Weights of a small GPT-style language model, trained from scratch on English Wikipedia: RMSNorm before each block, rotary positions.
Each number is 500 + 25 x the weight over the matrix's rms, rounded and kept within 0 to 999. Layers, rows and columns count from 0. Numbers have three digits each.

# v: layer 4 attention value, 768x768, rms 0.0765, rows 38-63, columns 192-287
# o: layer 4 attention output (transposed), 768x768, rms 0.0931, rows 38-63, columns 192-287
# q: layer 4 attention query, 768x768, rms 0.0766, rows 64-106, columns 192-287
# k: layer 4 attention key, 768x768, rms 0.0765, rows 64-106, columns 192-287
v38:523493467486514500501470500485510515506513556515500516486555511536542514454477489546501515482506460543477475445532504484510502469498509573468493475488518475521498508509507463503485533481512499535473487488480507524506479483505482479502478485512510496504512411498496488495484501518437520531
o38:464531468473475459457528494502514510493520468467496484538477542455427488514502510494470442527555547532506495528495506493515492525468541506504466511505537496477449506503471525541454486475489489450574531540514531516461485503521501514534479525478492498486509529493533495475541522472534509475
v39:537490507471482494449508520492514498553502515513487518536502522487538512529535481522545454525497505481545463532427515501475512496579473483500516520500504514493508503478485498507481504535511525515462474488540513509507512552487494440480484466508457517476537503540468484518482516514491518499
o39:510468499487475485518517540535516518500492510466517490526463483514477514508491475523498489493496491511527463520523531464537475492452486480513509486506487448523495507515552505497476511501472491501514479537549497459485535505543468508497516488524500467472518539522487504467521488514485488489
v40:511496478476474517501515462499490490498523464489501481548508475504497481515499474481490504496520441486445519505528487513497471534486532510535517477503497451502500531478490501492525471515519502508488535510479482517527521548483522505503489506552497500546471472490482477489510478468552465507
o40:511519504487559490529510504461452528474523510546543517513498514497483490454459570504522501480481511511508517520489486467516515526463484509529500526487483510501529536509500514507486497515489498456488446478489519478467535510494502503483473523494500480479498502500444524488508514449509540466
v41:542525495473535521493546507481494499517519520464513521449531482474529501531513512520504531513499497538534501514516492478481506488470484535473496496484488509478477461466485467515464512500526492515526440507507526549498517474525502463503484487500514499489524536462473494472524563511498543478
o41:472509493501477508458410508510507499473467502488497482482501455525498509522514494508528461478466482497438518503465525483495519510511529464509429506510499524533505557538436486521511525483526462527520505506494526457517455529465475490505531494496457464463527520499555485498519486456496476469
v42:496481452474519501465548549476478513492495484516522514486471485494545487543506477529528511496516513515443486488528476527503515538448498506510484466487493510473540470508471505527473508470508486475497492449548529511515499534521470502460493499515487525474493522491496518523517514447480525503
o42:507548517549508507506439452484512521534509472518491509456548564496500462502444529474499501540525441528544529478535512522476515510491470490533497508520461493501496543464512481466485518461510508545506546483554491508504478493527588544541513547492514491461537507477487464469491481547519474486
v43:508548447474503434445503497482485513481490513526511474505545533522484500486517511569516498514496521485514476466534528486501509514518520484547484464483520524505523539483526478544493488497513502530524518513509476546511470487527498529495499494525534505472471478450495520487493458471498486537
o43:481491497485506496489504478484502531526514509478500486470482485510479500519457494487517510511500515485497509556473481509497472501512465531474443530476481476521532479459462486476468494487509499480494466550548540530485530562464557524538474503527479525522507525479499492499501507511470537500
v44:490481514533459508493514476477509469503520512471488486477525529480536526472486537494515516484471476506510522531537482465482538501456529546492533506519456526519493459526527496476496500454446480527487499532510481510472535498477472506477505441516514505477505501491511481516493519489457484497
o44:468505477494510501520522522509490502525515474523545511503498510494522524510541481512483505531499490512468460491479505510510500521519517471469487502482472520519496529479453483510523465549545499510495462463509498539499488512487503487537455524506441523516511464514477528509511510551519489526
v45:470482506536473533462508461555488499515553550521509491518530506489478506484498456532519516526512501534488514527477472477489484525541506497526483480456490474479467452459559516476521465477486480515538483500540448512474546515458518504474494508503468509482491509475499506541491517492505469550
o45:483515522443492529495510489479546522478521508492466540513545473515463506473524523499498469510468502511472478520529478466507482483510492491498515482483508510473494482496459503563516473532534485482483538494468505509507532478476519443515474473502474500534507502532499522490453510495512535490
v46:533519449507486512546504512497526509502506504524471511493545517499477490445542472499535509434490513501481517502533538540505502524497526498502492493511521495480516510461495486532535488454506538542521522488482515529501492489550485521474523534472504528498500511494516480535562449513479505495
o46:495525480535472526495497521494485488495492517483495509506498499492509538475475529545498464476503482504482466477495496506515479482476507504487508527457519547496531467499470515512538547501479521463490484481542490475487508491415539526511486466517475513466551484507516497502526499502484532514
v47:516512501504494486490498533498508478509532510490484479467502498480492512491506479526481512482485494495481547488493527493501482496518475499545500470515447493490504474534468534525502495501453504479531501500559494474497501496534510521429488534494491501504459432515536481509479463454448526506
o47:503499510487504490488487511509487456492469464564464526496530494477492502469513474490508447464459504521482486509489515538515502523459488517488513447475520447488475484498517502498517522507540460520443481457527480487446462481464502461522468487463468549556498523502509488486559537518546494498
v48:466526469510540471455496529526495504456507510570527515499530482511502556504536465500507493548504506529490548465493496525473525468501460531529485483565497505531550512543523456537503538479471520518513492503505519524503502523524549513477564429500484516488475525460518511479475529493497504535
o48:470548496532489538535518499493502483496424468480474546523520449531472525468532512497503522508475529480500504478504484531526504544510494494506531497522482494533484485521487527509500437535481460489461531515527487405499463555533489492536490477482496523490505497466481490500543503478507505517
v49:511497522501522502547551489506488469521499443504517504497524471523518489514458473471465510514495480466486439484473489512492515456449496506496490509484505473551493480548503466504464538520452508494516485500503480473490530483522499494518470501538506521474497526516519516493495506463471520497
o49:470507513470513494468486483488482493515553503479478482509450512517480541512545495441481451502504531527472566474483549492479494509479480510488530540505536510461497476472445518524523457515536489507477554518495465486517472509441507476515459497533500472480475464493458486515501514499513500550
v50:460493509462571508529476533477468494517476488469487518515545477494478503481472526533532552490466520529490537466507511516517511500505559524554501515501506510527512469539493526503537463473481515462467493474471500546510518509493500528471469540502483529515521514514544497499488501481528477529
o50:506490506515488509488437460519483518472524474462559471534541475538536511476473516508504550460510468469483491498532503544543526514517506515513513503461517522544473495436518468572503492536462541503477527486548525508453489510465521501456528489469512510471484505550486491486509518493455502479
v51:527422554453509463504496489514494551470481504545486503535466520527532507437503481509514477496533524476482516477495473528496513518461508488510502500478549524507526515492479538532433506511489457540522471511535517554518494481504470453497486523518531499569499483580465457456486474513498537485
o51:488540508534507520519509522513528488515483537436481460526534517487436504485488534478477518502511503509563484485540482513523464526473484488527494540498516493479479504485472502507517505471512463523518487480517459492486551498526483475509474512525494504507459514493491493513548492506489496525
v52:494486518531508498509490550522508524530438481515504488510529464496552494515518471475532480490508517499519494485523532443487500522458513497514465528475450484501473487484503517460466532486455517533464538510554481471512473533505466483503515444461490475464540539471462516505502537478469483506
o52:500481480525492466460527424439512496461500513516493530484505537505519495509517516449525497509489480457497466521463464515512517486492499516503504461532519503458485503527516517494525466508537520482483472447453530543487515460481558484549490482541528530520490461480562488526479458511448477455
v53:484505458553537483499480498503507518504534522515484486512474508487530493532476557506488521468456497504499501493504522462502582499563514475521469505477436469485469481511473519539488521490525527502508525496513457528482515507532552473534504478531515492508470546489504497482457493521518529519
o53:514488506448511513492472481500506510500415483484511543490474506461482479511498529494540460519477502513467461535516464492499474493493485538552501515512514500521541542496528498456548484512515522477481460555464507544431452479477527489455485487477515528538468508525466517448510494458524494454
v54:510516551508484471505499476467491498501471441508476549533572513473523581508461472490529502515531530510506511502499500506474503517441517553494446498505529490456508484498487482476525503455527522482481489472501483528534510515499504485481508509551530511507553499474457530466491470459512476498
o54:490529522541493499484511474480470504518477492533507494492516476511508471491539509479500515480520484500496448438496466504507454509517491426515496508514535497516482538458527516506518494522495492557473530491493513494483484483499508523493486462545544501490508488485493461512563486519482466468
v55:480522494505520492502500543543493510556522512448506544501505465537517495481536484509520481480481463501476544485490528464549501544485543510532540497517525492515479515476481476485545452457482485511509517477504515479521499529503478531509508507536479512502536514549466467505479470500455473500
o55:499514476552506472516476476514519465431560514526490490554455570530512493506484515483489525498496484488498486529509542517472489495465469487490490503526489547529481493495551507530523421487499511511516496493492510472497469505496485513453505468451477535479458507477529463525521529490477502562
v56:500490501544489494478492502490459499515462489522508500510499458516453510493510520480457499497500556501482508483466502484553494485534497509501539566511554467507515525471485512493514481496481520513545515490506512539507563466483471559481496470476500501456468488489491488513489481477501518478
o56:495506510519512517532532466518476491509525491559517555477525523466571498536476519495525475455471474496509531505508475549530475515464487501514479437471474466510495470523531543521488487473499483494492468483525447451500491506465560500551488486485492486515484482510516516517481515449513496514
v57:531526534528517504490428491506458514461463487530479477556535518496521486500489580507488534531502495498494469478541494478519509501533438516479498502475490490530543474521457535502491494510463526483496464471523471508518524500502491516457540490521519484507511473489514523482511542459503496487
o57:466454491494480491477523473506458497500501502500501519504489532557506542529490503499510471478479518517520495522479498485525518456501487441522485479518487476513499493464509496464528494490483562564533487460480490530487496519493460551507482482501523524512499533512506488513526525490439503515
v58:485499538500556504478501512503506510495520447465543504532510476513480502496514515524460511499508509548516490500520437523479468498477529468494462534544489496469516505480478446483478504518536493488525462507477508425529489478464476522482490498530495451490504457537508507515498463459467485473
o58:510519498532507513569550531550491507524469488491513519499493510550547495539499501490514507496462494469465520525517469514494474498514472478454510542535488488504460476517495516501525496503490494464518486516498508514533518498517503474461452472518452509490501517448479467472533529455520432519
v59:497499464506492500462524448468485500479503491475529488484542493499528467530496523496472499506514497533526482518540461537561494516474498480510547548510464469455492543460490528529466473453452492532492479497489540520544527498515528496505504496540504450491515523515499466477472537494469520544
o59:460528518500535507504499539494522483502514495515472521544482499488484454538517518545486540457478492484494548483458501521457475493510498543493493499552504526471487510544486484536477496533490506463501530534551489485493475466515467519472468531445437479512488489540526479550506460491545477503
v60:533483527504491497494471485533523483509492494478500521459498522493466554513475494499526525469473481436538491495485541515525499519508487495487509433515541473479500525522507487503459512506498508526514507488509505501526488487508530531516484506441541535526466470537482457482509491480494496469
o60:466488507497513450468518534490509463480490497496493494534516558485507517522562476513499480501536480509523521458521518547490513483537476506535472499484501501496495492442471491482500475501509482483504536498511510473488513556501512505529500496470491495473535504458531525524492564492484479526
v61:492507511505498502510498484525516459519479502508459500523489504467523552509490491496486483440505486506509521474515487486522552519506507510493488461490490500498488528477499521557501511529566531478493501514477501506487469427490538525525497521503552507492511452514491484504491550495497466505
o61:470504469476535506471532468532481490528533509540480556518521470463525473531486481494476486512474486460501491481483524503471479536492458535469511477463541478511495492503501521448523505514512462461485461486541508451493499506507459476507470443529500508537495536474468534490576515463500520483
v62:513511525513517552518496552492459498496523515499554499476503505486483494459532500491539500469495489493490505508523555478519483494470512545525458499514514470507514516516511487511482520539488514513493482455469517499499498492534475487519498523490481474518563484542491538456490444486504482513
o62:505513462466466502476511544491512499472530469492500500514495503528519535520448501520507492523480513476516482556484468497527490441523494504520509512497471485500515491514542486515501464492497473516476519523474463503529499467497519496476480476498485470525501486463441506479517514502483450502
v63:470498467499524461514502439522466522523512492521461528529488520510510533455506472510451525515457504461479532506486493499517500496501487474538522511518529496526511475443503518450510500483496493549483508540474478515506487479483547514502529454485512510539478499495515520512486525538513512488
o63:551543484529469459478516485497511496536474476470517481509516462453509519500502494520496536467560514507489507474492550540500512506481517545519464508495509477520494468506508530519495475540474514467464470474529476517443501434471509515490520507471565496456461468476473460467526488475500466470
q64:555495432509498528471525448490453522523510494515510485550521456459472593484566530485482465490504512529543437544546487512457472527526515468496465513501532484532412544492511487475451539550537424471459448452455508514551490495482526504539502514488476418475508527482533458494515566521493523509
k64:499469506534511515461530483487500477493478526497502484499491506465495513522497506488477475500484509488514480493518482516486472512485499488478489500454521492529509510500488472492486496502527504476496441484518464492523497500493483493515487477502495506482469493484514496521504528510524504492
q65:488510472502518460480494498493484522513500516534495501521511475480471513496527497491508508490527504515506491490520504494491474484502505488474484518481500523511462493468522492511474549519493443493492486483469515527514470523476507505510476516526496472479535510485532503499522542489488514535
k65:473553470540518514459531482506490458503496521488500513539481471502454515467554485438497484508476500544516513533563467503480525490496533463460494491479544518541485508493430467507513485504573460474442430489455439482555486487473510471550488492514474487484517464456515441517525512532533473476
q66:505510531518506513527510522506519493506528512495482495502470521535487485523435512502513475485518509479507493492488483515538516503522528530515495483470491466478507513542485510510528493491522519498542506514544516466496486510501519522469480489477483510535484481538524478515510515491520505471
k66:470484509478506471523506520461484482469489492482518493490479507477528504489515488518519504482506497491505497512468462465529528494502487475473488497500483460478504511527475489517508526483496493480513501514559487480474463454509487519518510514463520489490513503509493509551507492510498513540
q67:484474513511501500484519489494527479470523525512477519507491488535499485525528482503493519513519524524496497489465507508521489499502514524521503497514501489495530527472514509474501469490495504491478486475497524525485474513496488502536501470500503507484503475476516521512506503500467515501
k67:523500495468475486504470503512483539505534498517516499479497485531507474523501492536483489524471507502496522528502488466494488513515477495493492506526474503480475525530554495536526518493491486489543526552503520498484505488510515519476513498483491550551500514519512497486503479519506566529
q68:470489456495465481480497490514480532521488514485537504506477483463490487498494490497505495509531513526546510490521501493472504498495514506521472509458517514483495534504519493473501519505502483457504468465494470518510484519488530486477519486489459486514497494500478481503487542501497501505
k68:517501488508490507532500506497500499506464497504493510512519506469500507496500502508515540514499474455501488504483495533472504490503519486468497498501458494481508480495498512500487497482520451510475525494474497529486494471453489517492499514497492519512505545522500486516511503526497491481
q69:516465478479485512497478518493478533483499489474481520526508475525488528537525471541480500494485515515496506508519495509511492527529480521526494519487534508508529499465511465468458517483479491492501473504507495506539486509508498488485484514521483486511503497460524481480495501498500518542
k69:492478479521476525509488489545471480536482453517490494512555479490493501522518500515481493544465506498524519530505479480453471489520483492481516499481514483525489519515482480493482485499529475511488475474503453499519491543520502472492516513531509552488519505440494455505505548493508542515
q70:470499499526451494546471499508501463471513501507481518499489481498532523503513498491535513506519514513457494516491528478517493540528478508521477546482510456518501528479492501464490525482474513527493514490499531531458542500486504471488510452515514557498510489489455472480496486531455464489
k70:462510475518495520474491478488503524486473512507486491470492508467530483532473502488470519473485477537476509522494492512448521506458516496488515527500550471506510518497487493520480496516503455495525502455472480541477541539506499489487527512493517521496494510514468478474531526500511487501
q71:464513499507475505533458530489520474454499478500495512537520494540505493513485488507506509462461470494534451523502503499499495492516495506485544524521491507466510528513504503486500470496493508512526482524493500472468546489499499511519474496502510513499507490551499490470483550466492487501
k71:540494494526481518512486510521509515483491484517486468536497534519500476462498493500519499455492488493494503509471535525526516467488514520487509506479437479483494474483510511526520507495481537529545517488531519494483513511456504486515527547475502439488531516526460477507502498481481493514
q72:479484505508449488494509544488505479501483463506498501493483513474481531510463480513459587517494525460510557500495489496474523484498522503498484526509519514482513522545499497515510500525493538549482509507507458499521529487495478545446540496505500524526493517464480461528447519495507500528
k72:486501523515509506477530528500528466493517463484499501520484516511470488511468502494507508491508488490479531473522535497538503488525541523513574479508509490474504462497506561494521504530506490538473510516487464500493489487510466475521491499505523472514523477529552519454529486484508511531
q73:491520507517491516509472477511491512536529479541523516554513513489476530493490501516471532512492486520499490507532518519463527512520494508510497527496537528505490530451504513518501508463529492503497521539527508504462529524499546503483525495496458489483460511509515504471506528525521505468
k73:552483458502535513525529465474483490506499507456477488512509454494509493478524501514524465487542505505468492487478533505499524471493490482494511500527516494512502483496528522518551505512464534483533478471551507467475482484498474466532452473484491485497513527504465509493497509484508499484
q74:496521481477483486555459502508500437481529514533491497499457499517541489511531513530531532504472474494483520448523512490504494526473444539519466496506485548528523488487485499496557510449477506503504471468456476511483486483485500493493532478442488483489543485490490459490458511507484507532
k74:516520526511461519466494532532515508483498475509509509480505523568489517482527473484480453528474486481504511479498514482532547518453502484498491536513486486525437499498459515516484479520500444501516510458501499493461517549489507510462456517435462520518524521541502489503492465495534489495
q75:502479502533527465487527494504475511519505497539486507511493495506490485506486525532478467476528529484493542466503505518522500512478503481546514475487473489508487519517488544462521480524521532521534540517458540477492505497499482508483508467520498463487534474484514504512478498507520514497
k75:480549484500513476522464514424486500482496484479516533505506522494530495530503478458471507504497515502523535483511475503484476471507512506486460544470529480478471500493478485519492505504495472496476471487490552514501470466491497499500508483480508516538493546481514472445494506472517524508
q76:507499487520480548488514528522476509485503502499498530457489484516502506530510515516486531503491483484528521518506511522506504574540518487487496507537514511527513484497508467481540493484498501534543549496501530500509491489460487499463497472489470517511512509484493497480514517520497514518
k76:472507520547518461530499499496464484487519509509525476520532482467514485508467489517487507518494506499501546511492529498477517497469503485502518467534473528533499460501571458519482480517482543485520486554476490484461519473485487460508468513526469468487517537455459513473492502487522487535
q77:495494525469486450493511468467470537474526461482544488516559491509491534478511527515499479489516523502454523530482505503445488524510501505523523513505521445509502524489506471517504478502485509498506514549500529508442570553486487506521499484489521516510486478527541513497515484497475464547
k77:521471512476489512508487532561515477499539515504498499484469490523489490527472477517522505508469503493513536563471494524507463480497496494504482502481496500484485526458504503461474500512523485466509515508494490491503532479503491525548486481469485501492533511507487511521502523521474486482
q78:480506528510502457507523482489524496497471522495483506484485479489493528468530491529472520497498500491495490502512515526469471485515489481481481503473511463464530504487435480496516534482476510475505494527512502477516509536447532481528515484508525547456493507511500498510446470487492505494
k78:522485498508448492504497532495509480507462518517504499503496489510549530526475510505492526494491587508479535509447501485504513527501487456515503502516485474494488483505530509502525519531470539492493476493525526535506490514477491502549534483476497512477531485508451492475503484466483515473
q79:498501499495492465502458536505523472527460534501525552526498463514494506478543501509505480476511512471443494486528451473501483508511516498517498497511522478501485486484545492523500458468504490481522491480534465500553486497573487517490497513442493519469530485517539498514526463467527525486
k79:480561495505471497484526467459537513517494499505460504501507460535488514518478449531543499459484463537473507494467517480503460474487504529507465503499495489487450475478509489486504523516496505447467503523495513510502501516462499471488490511496493477484517495485533511446520502522546538541
q80:497513524486481489515471513514503529479517505519527493527493518516504508500525475505464523517485515480504501450484502513494522482518491511458495496467528538519509480482513501509502488508517503526502513467508486528503471495525494494478489499485497490465477475513513560505514512487496482557
k80:500491492500483548478519480466499473510497510458501531498501560492543506500513472490554486482527499509527537508543516496501526513522476488500498533499508464517525518482551473469513520467473545519493477489491479498498501514500510487503509530516544479525491489518549502513522474508504502528
q81:537497476506496545531510493526483497504515491521517492496519467522491479513501459515478497494506505498509517490469496489517485495497520477484512499486473525483462509513522489493523529512531498482485491468459476475483507496506499527481468510496460511461525526490529561526470515501487491475
k81:533508478517489514466499512509500542489491505500533476489521508461480512524515505506513500529502520510491511517535473541505499488458505478529488520456485499552508531486494464484533517563510507472512496474513505503501509533519477507519516490498519472474480481519534460488531489502478564530
q82:487518520488501482458475456534516508511456473505496485497475468506517508475506494504540478487541507535497488484484479514485492495541493462490482500537475501473469499535497511491536558497514513454509501500517487459538489499515488504500471480518515533496487458502529480493503507515470489512
k82:531512491493468494529519445509478505488522478512505502465469543470486538532460514477481540495528519515476541437517488501490511484489471515484475501505528517488511475496538473513486500525488530504516488507520474498517514507494514484518529538489515499489474523495512473518518542444518501491
q83:465499509493498508512489488523489491473505523518534532489498479527506448534510511499476509496511512506500507527463523534511501476523528501517506481453454493502521496495545525455463487489489479494520478494492529508522469513487512459488465490468485504492473484491493510493543476472525518509
k83:470478553485456520525514480505553455486498478488538493511522507479510487497515499502483516479481535513501496506483497491512554493524480503524493509519499534494490502484502491474496474473498525462512526514476507503494518513492482521491512451496447498464491496515509515482495488554463475519
q84:527533509514460549463505477500450501476465481526517463527517500467465491495521491490522504501509517529488530518517502551466513458515496534535508492497514496518500494469456493487479519501500511542491495478501498515496503517507537470480496500511487481493474497521500501508496479514515494496
k84:496465482491485503542510517541501509514535520469517511493550493496488533474494466497530437482486527522486464541519515494497483518481458474510509489505470492488491513473552508463505493482548493559505521477500470520515494504519527482512473509499492510465516496497496500478511507537485489499
q85:490543465493516490520500511493496441465514510487487476468504522504512520507514507465519475530494529510542475500503465486503507480521554508530496466510541518483485465471484529536474526526499497503482477518510488503497497492500509504518511516549519508481515476510482499497519542479519543485
k85:523490483488482515511537495528503501518502528501519527489510535531485540510512512503499522498525525488476472498469479497462518518496476518478480472482487486549500493544512507472471483472525476524534522470497517484469497531479466514520496488505497505547543508476498514465525520507491444493
q86:509494477530532508542493502484551490455453491506468449518497530490514474465463506480487488489448516502462488528551481476490531519471496502476533468510519464489481483479502496492461500532488480477508479519424511514507498520503488495529484506470551504469518479480481453466483519495446475522
k86:461509490488485475468516512536476491453478505524491509533495500482503531482518485485466536489541530519500524492474471497516507486499482515489456497511510492506527511471533490483485464503517475479469519492487515502472503530550489534459519520507478506520475520505519531481542474519514465512
q87:486476488472481477481519523533510487491514531548460454524508475497465471480518498508502499502521488506483535485477507488493488474467478491495481487512476487457523511553482490502496520515478490546490459526518508479510480523493498501493521526523487530520501481474472486491526495501479482494
k87:511518490496538499487513488490499514502493510495485522488528522494498481539483493483486514491502476472481522509510527528478515507505499511543509437527486503483513448515518547501498560506478505543480527455521463490515514480516475499464478490494504447501511498540505535551511535497509471490
q88:507510516537483510525486522516488495530526498516510483499479498489527508491498494541517527516530524508499496469523514496496490481479521491515503483526473496468534421501498489527502502483471545464509487520476513505506503502494543493506504509492481506534523476496508502498496533485491533481
k88:461507490491489484501483497540514517473511516526477526493488462490523478516487467501515478511515502529493530515522520483514518453487491500559484536559534535494492483501509467462498515503486498488466538482480493514528529481495479464452544497483503482516448502493494498537518510493529520479
q89:500507486505518489517466537484502508483498536502513481494517469522566518505476512511469521494506514512478478507504476474496493508492474482490467460526474513461520473488531488551545533505495513470519511474538506545511488510563493505470507538510496462497507484495424524525539495447508503517
k89:485516465513527555500512495523459474529529520510504486529505503504463497485467479510493500481524467497514537519505480474475503570481491517513529529481512518501501489489478520513500473480536510516498511473524520460489513544485506489502477535509502494507516484504472461499507520531472484499
q90:485531521468524508460524496506475500480486459525521490466494489489489502497491461482456500513532530508498471460510524485488488514518476481481501497478444453493520515531525519497459508451497503443486510469545484502493487512497495500538515526507513512488486493490486456517487498491508500527
k90:481494523461507574468541499513520514515483530491517476522515560496463447507459499549519485524495481467504500471502485474522471515498503514559525555506516517531484503485565492499495527519488507474529543507526483510461507532526528513467505500515517491499511518472466529492516450522454543512
q91:515492491488500460501488514505545544487465536497524539496522507506511525500475527472513536552510497478492515514508544510494517477536478501519522517511489499513517515513523519526507456494509506518503487505478494451530477513528491477516531469513551503502476506518467510489466472546524495503
k91:497531509494470491560492563531509518513520529498544494528524476517519450515470510516495489504424501506525506504499529496531482516499507508470511479516481490520541525495435521479489457510477488526505514503504483529467489472479526516487505511492530504508539494462501477501552498521510472529
q92:505473474468509466469499505495496503506474504478484475489513525516524477504494507513491532527532497519486473486488529511503491526475521452524475481519489486490505563484516490475466476467508490517507528464519490470483484498453496503532508525502503521485524478505458486520483494527434463454
k92:499494534492523509542476524495491497482488475478493511509512508569476488511516504517513492526515508510503488517488510508492509519500526527499557529515507502493523515505472487500512522447476525495457521499472489453544511490500491478501468495511498481489506463529470466480541521482452522488
q93:506478480506508500496518479501464445457505530506486504511523486527456467486493486470500527509482524547444535484523481502511489499470504512529526517494495479457540474502507537525487527515485531498474483501515510484526504510524521473496496461468527490523497524495477521505494496498495474455
k93:515501479518482491497511509501519486488534532522503490466461488516523563481517493519491516501504507495517518489491550487456458514530486487464506527517431514475460497488476509511477446473444509507469492477514516487510450485508474504486468493498479552460496480503520512517511531524509492513
q94:487535511485515507495533512520476492483524555480502491506524508488482497462547500489545539504523562502516524510477538461506536493534479508504475519491550494492539469455492524486469501481464538498497498522489447503559485497499502536500530520462537484508577513514535545496500488521498441498
k94:499475482492518478494498501503499497483526496505518495492496494511528496481508507510488450523485495500536542496465512540465505488512474474489532501494478493519480522512478528439502514511536492466479437500479492518536482439473495524483484459502479521499508465481484479526533486489545450494
q95:505474502506511501510478517505524513501495518513497480466525483506487481509530451519498477513493510498493498451493513547484521494507471514496507486506524482519505474438470513544488532557478490470476502498519487481486496527505515479501499469491500452482522525479516473490519456521472502477
k95:495495506539471451514477486514466518506488509501468509477540490498487549481497506486494493505490539505514534494489514479514474504484514520503534485474468508507513496513515494447498506483490475534514505522491530460501483488488528502480514518498480552501513538534504541496482508472484497469
q96:509446476511497486508505481500527486506474531525482528504496543469488508495490501481469497492502487523492567472470499502451502526487477538544499491499526521490489499498500536445493490517510494509489441459494529513546480445489516534505441517504485431523480481494509478521510483482461502492
k96:556477509466488454497469508494535502484534484525501481545488480476515518510504497549498572491526501486481477507473535523522499507477490518495548523486465465479510514507554505475479516512502498488489526532516511560504478498537501542503492505484499505479549556494506545478443498510511474535
q97:521491506441516488501476518456484494482518485495529498516475503494472478484469461514518509478518459547475501470516525519525516517509458565511523529465489504546534492430484508521472488488496472549519490558481493482457520480511482533498496463460540504494530514476488517493521468479456470478
k97:487511521495469455468476514527516492487490484436496529506487502508486513514510499529497490525448518531484481493528513490492499446478514469488522507532491508498521499550513502470496494508524464486535505492488474482522547511501515492522538498468481521495493485523478508505505467459490526511
q98:490500565479531507521529505532504494470464529515510484491477518482553484567483488515526501514482490531520559473463445518522466519488506476470503530453493464461530533524482499523502520513500532512473457531521509509497508522495508523507452513524501475493492480541511541526504452491482473498
k98:483493456493486521490536490509511489500472510487520522566488510474511523513530508487496473518496524488491467463505545515495511487533497459458525484496473521526502522476508479480512505544514514542510508522478516505544532518500488478500534496499566545523516507535491472497474481476504509482
q99:511486450461513512510534468493508513510501477566519430509489480484507482528522515501495488529473518490471490536499475503506494503502461473479476507499468508491495497492522480547547472483498498518508487474467525502514520468463504491506454501532499502490513541510524496462539488532489505486
k99:471456490489504513432508483490509484489526500426529499480535511471545547517506488497489471508486512489500500523497495517499522517504512472501460559484520544477463500521530525476520487560533477503493503456490507491463465469495510492486490505530465501472495480542499460482493478494495476503
q100:487490499514458542466474499518466503492484505555488485494477537473520502506487538501525481482530517440485502451503487518490489477510520513529503523459525496481482467499513499490523495506489476505496480497506499463493506513475498533516512548469457515471504557522501514553535515507498489497
k100:515473513544514498533487518514479479498462515495502476499504489510517541521486529563548490479489506519476508539468516494548493518481520525510518504521515500501473513534526487515500505466475527495491512502493521511496523458511473481527509510460497503493526513523508532518451477453451512521
q101:479524510503494528517469501502514488516537503530499524507489533541515463485503500502480456521478511483469522509492488471510483491511484528485513510506526512495547525507524483536504516486511526452503520485430507482494541521480503482471493495488476516490540515498499550489523487499466511488
k101:544509532512453500517479498486514509478514545522542504506465485483509534476498454492491505512481473523486473455516500527458522463506481504521495509514514507492476502540507517516532496495520534487479534504506489470508504431464488470513533526501498504468489503517542485489509485516490467523
q102:506533484476537505485481496513486490489472530507501523522564478467505497467549482487505520513523498514500513526502495520480497490503525498532526527494531468509475520464513536532446523497549470498480505490462476519509486507481495485504502480485524490485535520551542512530536514509500547497
k102:495503488482459519484487521476512568518482472514535491466515535507539484500515482497508484478492534487481521525491523509487497490499471480508519497547524477486490548485479465514537523490549500539559524498516540513450487509458531465532493525494514486521507519485515513492487526501515521513
q103:487455469539517475528508535508474513481487470436494515501483449573495520501481518540473519456464486532532462551517477526479521495507477490482535522493531502502515482530494497478519468521526512511504536518448499525482466475513497491514499511468526492515546476510472452474504484473529516524
k103:455501518466451521484489543479510464507514498475509535490503492484516513482532500546499506496493435477522498516482527479503518479516478509538528471490500505495550465450547498508490518463465536488540509501526533472454490499495489515487523537481534544514562464474484555524469462491499486520
q104:497483491476459457480452511469449518479519509452480535521521472526491470515533498511485492515475518544541495497514499476498522512496493511521507522502498467472491478471502480550547509482493481505505491526512484503506490509533499473508506494503508503506496522525501498533511521458547491536
k104:518480503504526532483506492489495525522483509498475487507481473517471495512471465516492497486545475534510503460514469468524463534584492477512508481489451516452519508469496495504497466510505479502495490517504534524529477497503509507523524489518499467499505422517476504533559505492494499510
q105:509476507508507496469529517515528490525489509494516455528534482508519488487501529503443527510490506498502484507502519534494462534502535498466509526495488512543475516483521525501510508486543488479457508498505526521469496446535478446507457487513469533516524511501476530491484493528474500468
k105:505481474515493552524466504493459519505495508455538498491481510470508516497513501507506484536490442502531488480507505528484528483512506520563517503495501510498523501496497503505484521507443472490511536471495485553440512499521487525515489467523484501513491497550456528522496484436509498522
q106:505502467502485476497516457497510528470510537496496493490513478503491514499472514520482461518507487506492484481535500494533504523503482515503493508530492510498493475504515501481471529480466511478532526547506478533494503506503457504476477501523538511474517515523502490498486484510551460539
k106:469524455546505509522559482469495503479504499475525534531507547532503505521514509480505488512495490519526496508529500483484519456520485504506518487457484505551485537503500480516477529491519514547498433499538515530502488465515512515494482501568524487503460509488529473481515537454504499467